Weights of a small GPT-style language model, trained from scratch on English Wikipedia.
Training: a variant of SOAP for these matrices, 443M tokens.
Each number is 128 + 24 x the weight over its row's rms, rounded and kept within 0 to 255. Layers, rows and columns count from 0. Numbers have three digits each. The size before them is the row's rms in percent of the matrix's.

# layer 6 attention value, 192x224, rms 0.195, rows 11-39, columns 112-223
096:111119122147155112173152143096148135086107118148112156146113091110099163136112135127154079116122134181137144135117141143163107132119203138100177161157082138133168151139149167139139137117125140109117081129082109118140135144110146135111116125113128104112139128131109125132131107127118133127121113154137172096119103153144102083086145128132
089:099118094158143121114138123133110154087096136149118088105147148117122100125111171152122143138143126135131103141113096085157179113147108107092117152154164126110128144094131116108109133055119117122187107126124135107117124136102140106116109115160129132120107117129110171111141134157107144153166073109167129148091130138106100143088112127114
099:094119105157149153112107159127132107121106147128135121180153122123125108184155126168102113091151155168113110156151110121153150129105109184082128144127124173114100090111125139138138084104143100123104141138151135123130122139126149111153131134115135131125120125114120140104113099102159108100144160138128144131135102161151139161162151173110
099:089131152128138119122104127127114134111084173135144144133111088118151159110154172124120125117119155121180169166133111105142121168135089124127123096139136096125130087137127118167086114084115122124173136116165141109121173112171132136148133091095093130156111087154132133141075103154122144122134109156152113126129105115127103164102144117123
088:118126111108161126101099106088117150140133143135124126128119134154167107154126107173107158100124116097122164134142112116125144120135127093144106069131163160104131117089131093096084141133118124109127210095132126128149144097122098121114106103142068133129089126108121181147093096129126124097157121111064158092149154120145139123159131118110
083:141142113083119151119074124166122108127127105120093122155086110100142107155109147104139162164115154164130123110091175104085128133155140134169140147127148124134156132149122142155148123139080169123091127144079146122139133136142130130103116144115138134100116129084112112149114074122099134128156111122162094101172126090121116158097131057161
092:186148148142092157112106163114100095140153153133121163152108160085117120129121109180133124138101128087120128120056159132105134134122188088133112109091164152159170203136140111147129095140125116143153133117150140107132107149133097118129098126133117118101147130128118090097137151114142145115121149137104112111126149140107111119119166150134
085:143163136127125126143141151137192143097123127187143075148143147119149128128092121107150118121140122115148102138142096107150102113115125137128085130152118130135092168118107121137120138105140074079181119071116148146107139135135127113113147062118139103153100150196120132153111134167090149130121098131114111133159129135147125133171127105121
093:167157196119131120089110079121142125137098108119119146109167172112124147164135089139091110112175129132120149151121160113118146153112131167169106112164138139103133095113125113144110136147151095136147148127157144141110131121125144117076086115111119122144104157145118169098114102121102138088166117088146146175110140124158154144162135146151
097:135100109184127116095118129154094138136123154080150093168166139112117104071085169116126144156123164116134152124076151169094185152125133153133122118121170068093121106141146105143115126133153142142089136127138090134110156136140121117106155149098118146116165108146143158119102138156159116077087088103131138162102124123095130126108165188102
096:098141142106111139121159173131115106112121129143120135140149129173149145141118116189157129126135167110139150128112168140138134097131143132110130119111087142131113136083169119127139141153137127113123186097127188098114142119127140142144104154104156117129098114118097121151133119194139138148140151116098115109102102142104119148164104144100
092:112079117115150141112102135150141132116094125113165104138108102130103153156098130142107123152166136144155138153152097128146149142114148150132128137163156071130130101120160124105125119098166124106112125117131130122133106143082180130095103093115103122125134138096149171133088127132137119120077070099144142192143077138122143157116097146114
087:120125094145123129120098159147122118155114137106100142151083135148165126098103146094126105148135169112152137158135118123167160143161157169118148165146102121165140075110151120180089144138154138131162134154103134112136131113170125111132102090104124142131144143125141121146101111153166128149147096116112152133141116153177140131106113130148
093:153121126105102121143153123140111135111132138103125170137131102138161098092096138136087124133167133167106138109111118137092143142106113113166105117144104094101116120132071096122138101154130162077129150179156122143087113109108111131122095123156095158107107103081127120134121130160132143111120152146106144138104140142091136137134089097172
085:128133119158128138152123112132078132128135122126118136146116138126132122183143113141099160148092138123140127111113112127142163138094125100197089111118119116131182146133088124128151123116181159081107118154140127127142112107152164133127146138118162143114141119085126098125114166119166134124137092176114095102108187091113132158096113146142
103:115103097148163102113121183126167143171115150118140114117129156142103075108139146155100120149114134132114095149128158148146121108100083141109148116112142157152107132083151123087118147133199169135089135136159095124102135142141091166130173165100183092124124130079142133139122149116136087103133125119137134135122135123143144141151140156107
093:132115121152132141111108156170077160092137090138133109108151124157119156138108136124163136148135138157116127101135144121159159123142101136116126120123128104089143113070123107118122150096168149142180164133166086141112105186133117112095137118152108127108102106158165111106150136139115106106091113143182156170128129084132093110151137076163
090:134133138092183103141117121132093181122125095125165102111168153127126181147126123121145110153136164104138137147144140116130073129105162130117111129154101110111169121122150145134109125121184070070136172138108083099167109122125143122101102163120119135133099154135130179088104072183118108159087124157117119118119129121167119163095099149139
082:112103144139098118111121154129106129140100162146169142124119148106129142127110109119105167064146129113168161112148137142137124138178142106139142125084116124106087115094062076147127143124138119134082147116110101070115101127124124122140158096083124181170107114163184145109120147155135131104143115148141157164115140111125115171118116103101
086:160135112172132104111129109143125140125133153105197131193159176137131149145129138124129133112131103136118142107151116176092095138086097123108144106119136131120132070118113139140101117165158108142078126103129055125105101144126129100150139112114163109135164125078121125153118093153099104127150096100132122144172133138163113095124154172143
100:136137135085101127125186150131139133144100107131118094133155108187151103126127090082105101139125142130099127107140167120112088125123089128150126121104126107126121146158116120102138101163093143089066168120088112125166152118150173127126147071145156151138136124129136090186140154138125175140163086158138149080130120122154171135118109158086
101:121156161082136146101147121140113125075131173179114105099131097081134144131161140103151115076147187144147129162141091102122131122129110158135142181130100085121132079135147105144126126167136104174149131168117145153144123137145164120136129117147119098113135168137127126131153082169126103118137118122148142152163142099147144135105121131126
098:139165148133084136140145110119176135094110141107116152139105141142137142090138140114129131066136106155152156092170105129083118093146138111133121163166142083154128082163077123155126090162162086148107132119122139161142101126151148116116138099149147140131108112151115103130102106112108108100136127187187118096106123128150169136161110114111
097:111097113132111144121118144154160114156099096161155177107132117086115164072141140153111098136140137118121136124152165163106097068119128166111171101132091106112135137129097142152163103139098117147101118116100124144138159136128135145116122116116106122108139144106129130124151147170149152082145076111131124102122075122163138113127148191122
094:111116109077137135115137151094123127141094111127115150154119107153151095135146129160130126176182106136117147091136128152119110142142128157103112149157111068120153149096156133144088143136080111132128170137103123151122142105114110164123089155112117087137169132122102122109128126195169151155150160136148062134147157135133113126127156138099
095:124177127113103122123117140046118118177102141140139133123114106181142108077149135143108156102114113140076126127125158143104123114093137112144162113112146125175120159111133140129100127165108150132117127110146117145102180162140122148108140119121126107165135158111153091176143153087175122135143121126150144124148158156113110190097083139094
096:159115114145101147121175151114123151131112169105156116134169157141110117072094151121130146153112146104112115110120080134154129125153093104156109129102120112139160114096126110107154122076172134150116159137169101113091143146143143127119125132090117121126152095085099142078121127070140152077139147119125121148127186157143131081122100112103
098:092128069124151155078091110084132141163145127129095132135111135130111069082127161133148164144121114184159141134107120114143081130140132093135125136136151186132153125136176087124105127086124134099100080136133115125100111154140165165109120161131131132124143144104092069125146142100149132139141125154162106133142169146139177121116120113148
102:149183124100099148146132117081083119120121148126114127151081102138139125115170186097159100117131143109089126091094135100122130100143114121122127140181084105192142152148122157125112083151112132155086145177098108147165143096134113135153135160128132096124111191128113125112119118179135130170135110156126077125121125131125123119096137168122
# layer 6 attention output (transposed), 192x224, rms 0.164, rows 11-39, columns 112-223
099:155096134124125124140102155126130100136102153094110106111089134125136147130123113125129163129127121109075144144159132122128127120148135125110122116124141118124094103127134101106130171158121157086095119097158085159136117093139117109126131140115152122138090118095145161148115113198118117114119114110102078118107157155151173130095100119164
094:104125168102110158153138144099116132143148128159161075152098092140088152101103099059127103081163105100141089110177091126099104118135108106141120132115140134072127124100132114115160148114124141077115154170146155120124150093159122147123191103111142172152116118141160115122101114115127151069107138165134166144110130104150125117122089130122
098:112128135111147106086168116135094143175144152159113146124124143070105179102119132111138129161098102078108136118134131105104160103116113111129122122149139122071130137107130161116094152118102161122124094162155138147149148146132164091124115145152134135143109135097123118107110151127084124147160147101118139147116122125106142111111111161185
101:130129120121108125122131127154112102099141133179122134101113110112130122154164084121100143130129114137094119143131064131140138114080128127148148141124133097091132169149112130119140107134122115096114143128077125131139114165148155166105136149105156113106143120180102131165174139125108118101110163105112148153123121152136143076094119144101
094:101131102151111128105142117113103151154128135114153131115123130113113113125149121172110176131110180154124070141105146118124111119120142121120129161153140131142128148147124128130163142141097123140171111156110113116119158108111100119120158117075142151120155156133124089105134162105127137116121165122128145136120129167124147129111132148097
092:109134106102144137148148142139129115142130127102150121112136134142133175134179130136117122112169094153144108141137080181132153131160146121114116075118136150162144141184134114121136088127145165171150084101134140154068135125096150146155072108171125097176144131142172153121147095102141138151137080159150119157121098155128151108186123129140
099:174093137137128120127089123134125120091105143121151149118128167120129105111176087162090106148136108115179141127112107098126119129135115114111111116110155124103101116144136191152142145141124107119128106132120123119106146124135130086118096161147112105142110149125139133123129136160161122144133136116162153126177153172128135124094143101133
086:076121176168116146107088061128119112123099144115097144107138163152115135141141149175170131138151133140139092108154116140083121158136117143128133123055157103111131097111084160107133145117124136131135115133093122090128160148124128109103147164087113143129132112123179153145134121111171158133142153093103157132104168160118130095100099139131
095:096154133147137120130170095106125096124119132125125074161154121077148105116142177140124102126114146130138130128098112093132116151142088137129130118111129106117101119130115155131116116074159132145118128120150153149118141159109135152131122093117150138107086134130096109124171097097146141150142136134175156123172119157100105142097114126119
101:113139118103097105138127144131143141149137091159117143119131109096173157141149112132141132135168099149172119123109135078132084166102107137100151126134124174096120120143109108123112118068128118158119127147153119130116084100161094098172117170163122109158100121129143114118126125156091127121149113073145135128173165102171116135153157148104
094:174175117138127129155097141142085146092143114153107153135094104091177128157152108182139137128107125194138138131144158135142145142074161109105115090161147089143145145175124099153123145159075071117136112152102099141142146100125124120095164124136099095159158161112142136086116132149145116119148108130134145141106127110106147118112162119160
097:129135093160087131201112145153125132164111166201110143152154154173130151128094139093148128104149107128118099118134122147119109137105101120130186152113121141073103103118144117109091165102115140132157119130136124116158125175155125129130134106105141116135093140154074150112148131096140137132168163145111114122105132148145138120153143125087
088:154127120110083102151140099168152121105149158179164143178075102156108167138150108151178162127131139138082122133133115141154110134121097103103093090120167138126138161115165113070140153113136115123110150146093102104137123149126129150166158138110181068124102160138109104129141098115112121150133147138137125129167112139150158119143125095120
093:121133152122139094104109131145143122150109136134141130143139114084095114155142104139160131155144093183141118122136096128174116130113143177124125171149204109145155089113121141153103111146169109151103164116119145159116131137105115166128096103098145110111127113108123174142151153115139159142112116116159058138098121128085134114082135177088
092:176106114131153086133108149149133143111106145160133115099123105162131142147175123097117133105217118116106126176149110166124111139163082115130149120151127141124135149149164120162103089130089095160163151135082070130106126172135123122145127127110108131113125123170136121116133145144107168112150129150151108143109138132108085127101120108104
097:136159081114109070111105135117126112127136107141128116152163112156120137119108127133165128125156108118143124117115165077083143130103102107126114129139116160084144105134128127154132105136101114121159100142158165111123121112144137075141151150129091118141149143158146125137116089169109156169178109095127200090138149106104107162113143132131
096:130120167141132151171144138125145146132121144124090143140120141100136128140087130096115166112188125094204090143111100109097142129128107112127130132116157145136132097194149149135094146070129130144096145147082104154126116106147141147136116072084112136113139169124131092154135143115123181127111120107122118111158122124133127163131129157106
095:186153145161134115161138086126153145101127201093117121136093120094140123080139087127110146105125114101098142119127164113154135159092069133109115118134127122135141083118086111144092139138128142115145147121095092131106133076156107156137161121119128089120143146155119152141099112117135107107129132109104129135121125133165125096122142115131
094:168121117167106120105117146139123157141128108161112116134130137148157099141129134122100106156099161127151108108159119122091130128147110114148184147140109106135123163121183120082103153117121116125161154138126177144148122116128141130171117132096114097117146144107091067158119101117126149132086143094105098107136143149133155141096149131151
092:110135081110117089080131122177134144113131131130111103147109106126112143107083108137166137148184130146144153118078130129167169074135134109118138159130112120096117094078098152147153132089175108162142140144127142127146136099154117163148107163167119100142116163101116102108147150131149139158109146152093130124128125150143121173113170122101
106:093101140138128103093099105116150110126133106103158103125125094150089144118129128094155112146138130140168134123117071142135137148130123136101126116135091137142182127115125114140106121097091103143175118113142107121161125120112136143101105122125141098069124118102115148119154120158170150127136101144108121174097134132159122129133099142121
107:147141137132125202146148111106108074153115143159077161139135082178160118140149142107154137137128157073132085124140122153169127130111115108173146088166090098111134140103097125066144142093107160133140160106113141126143113118139166168110174092140185129126092154128122130111133126118129127129169091154136108134157123128142139137141126120148
100:125138131141127122096109107131115108133105141147107135176149073155179138174164097090058148161157145150099109131082070097125116160140128162180135133099145094132156147102123116126125135126095168112120125109176141107139126131155113132138131115092128116126082145099139163124131141134157134124127087127132098139148098098127134119131123135102
104:186121132137133110105147156128119096094135133152128134124159129166159122110072146110145117156100149086121160147124123125150139157134092112112103124125127148132124139114134132140138092145088120137119144084124138114162128142153139137121105138140152092107091174106161162121064122155126110127146112140105118134127137092105133171112103159180
099:140121107142150117139110142116110137065174135112112132116143087169129152134123130155136155081182149155118179133098156090141144138117083165144129142105162177173153120129133105105162128139122120130115124113100110147138149076122131171114139124133092098151088103097139099109108170191183119085139067099122123136123108135121149126125115103147
096:169106084170147151105094127136121112105132134121141151094144150151160107153134126120141108120132124118123133182096147143129107127186088098137140140130138135080133132157161160112163141117095162117132134129129135112112124074118140188086131171116138136104154099124108130136121089136137171156109133118150119119109110070124163124105152095138
095:095164162116143115109119110126163137113121135071124142127118104112131161111128113108126088099131171097082122107097147032133143094143132100126146149122158117134119159117111150126104179141095158139142139125137173121091104112144140089110096089156133140120128139136131122124140138085123124118110131175116138119136120119135099154084166139141
101:102098070113105158151162152102134106101110154133159110100143140143108156182151114179117103078130157118128132130123123114100105138155108143138116152108152185092113154127158124121113148126133189114151156161124126140151087075114106153127125106112097139168195134116134130141134142148124140142136155087147144141136136160164133129140103098132
104:103153122106153107147107125168139100108145124097107158125146109143149156131179118101157152132131100097106135130148138142140105119106135138163140135090130060167163121143152114115191094149083130154151128136138105122100084111139155148124123114143158118137137094072118131133122096114191127079171077154128088136116097112146168122140121128149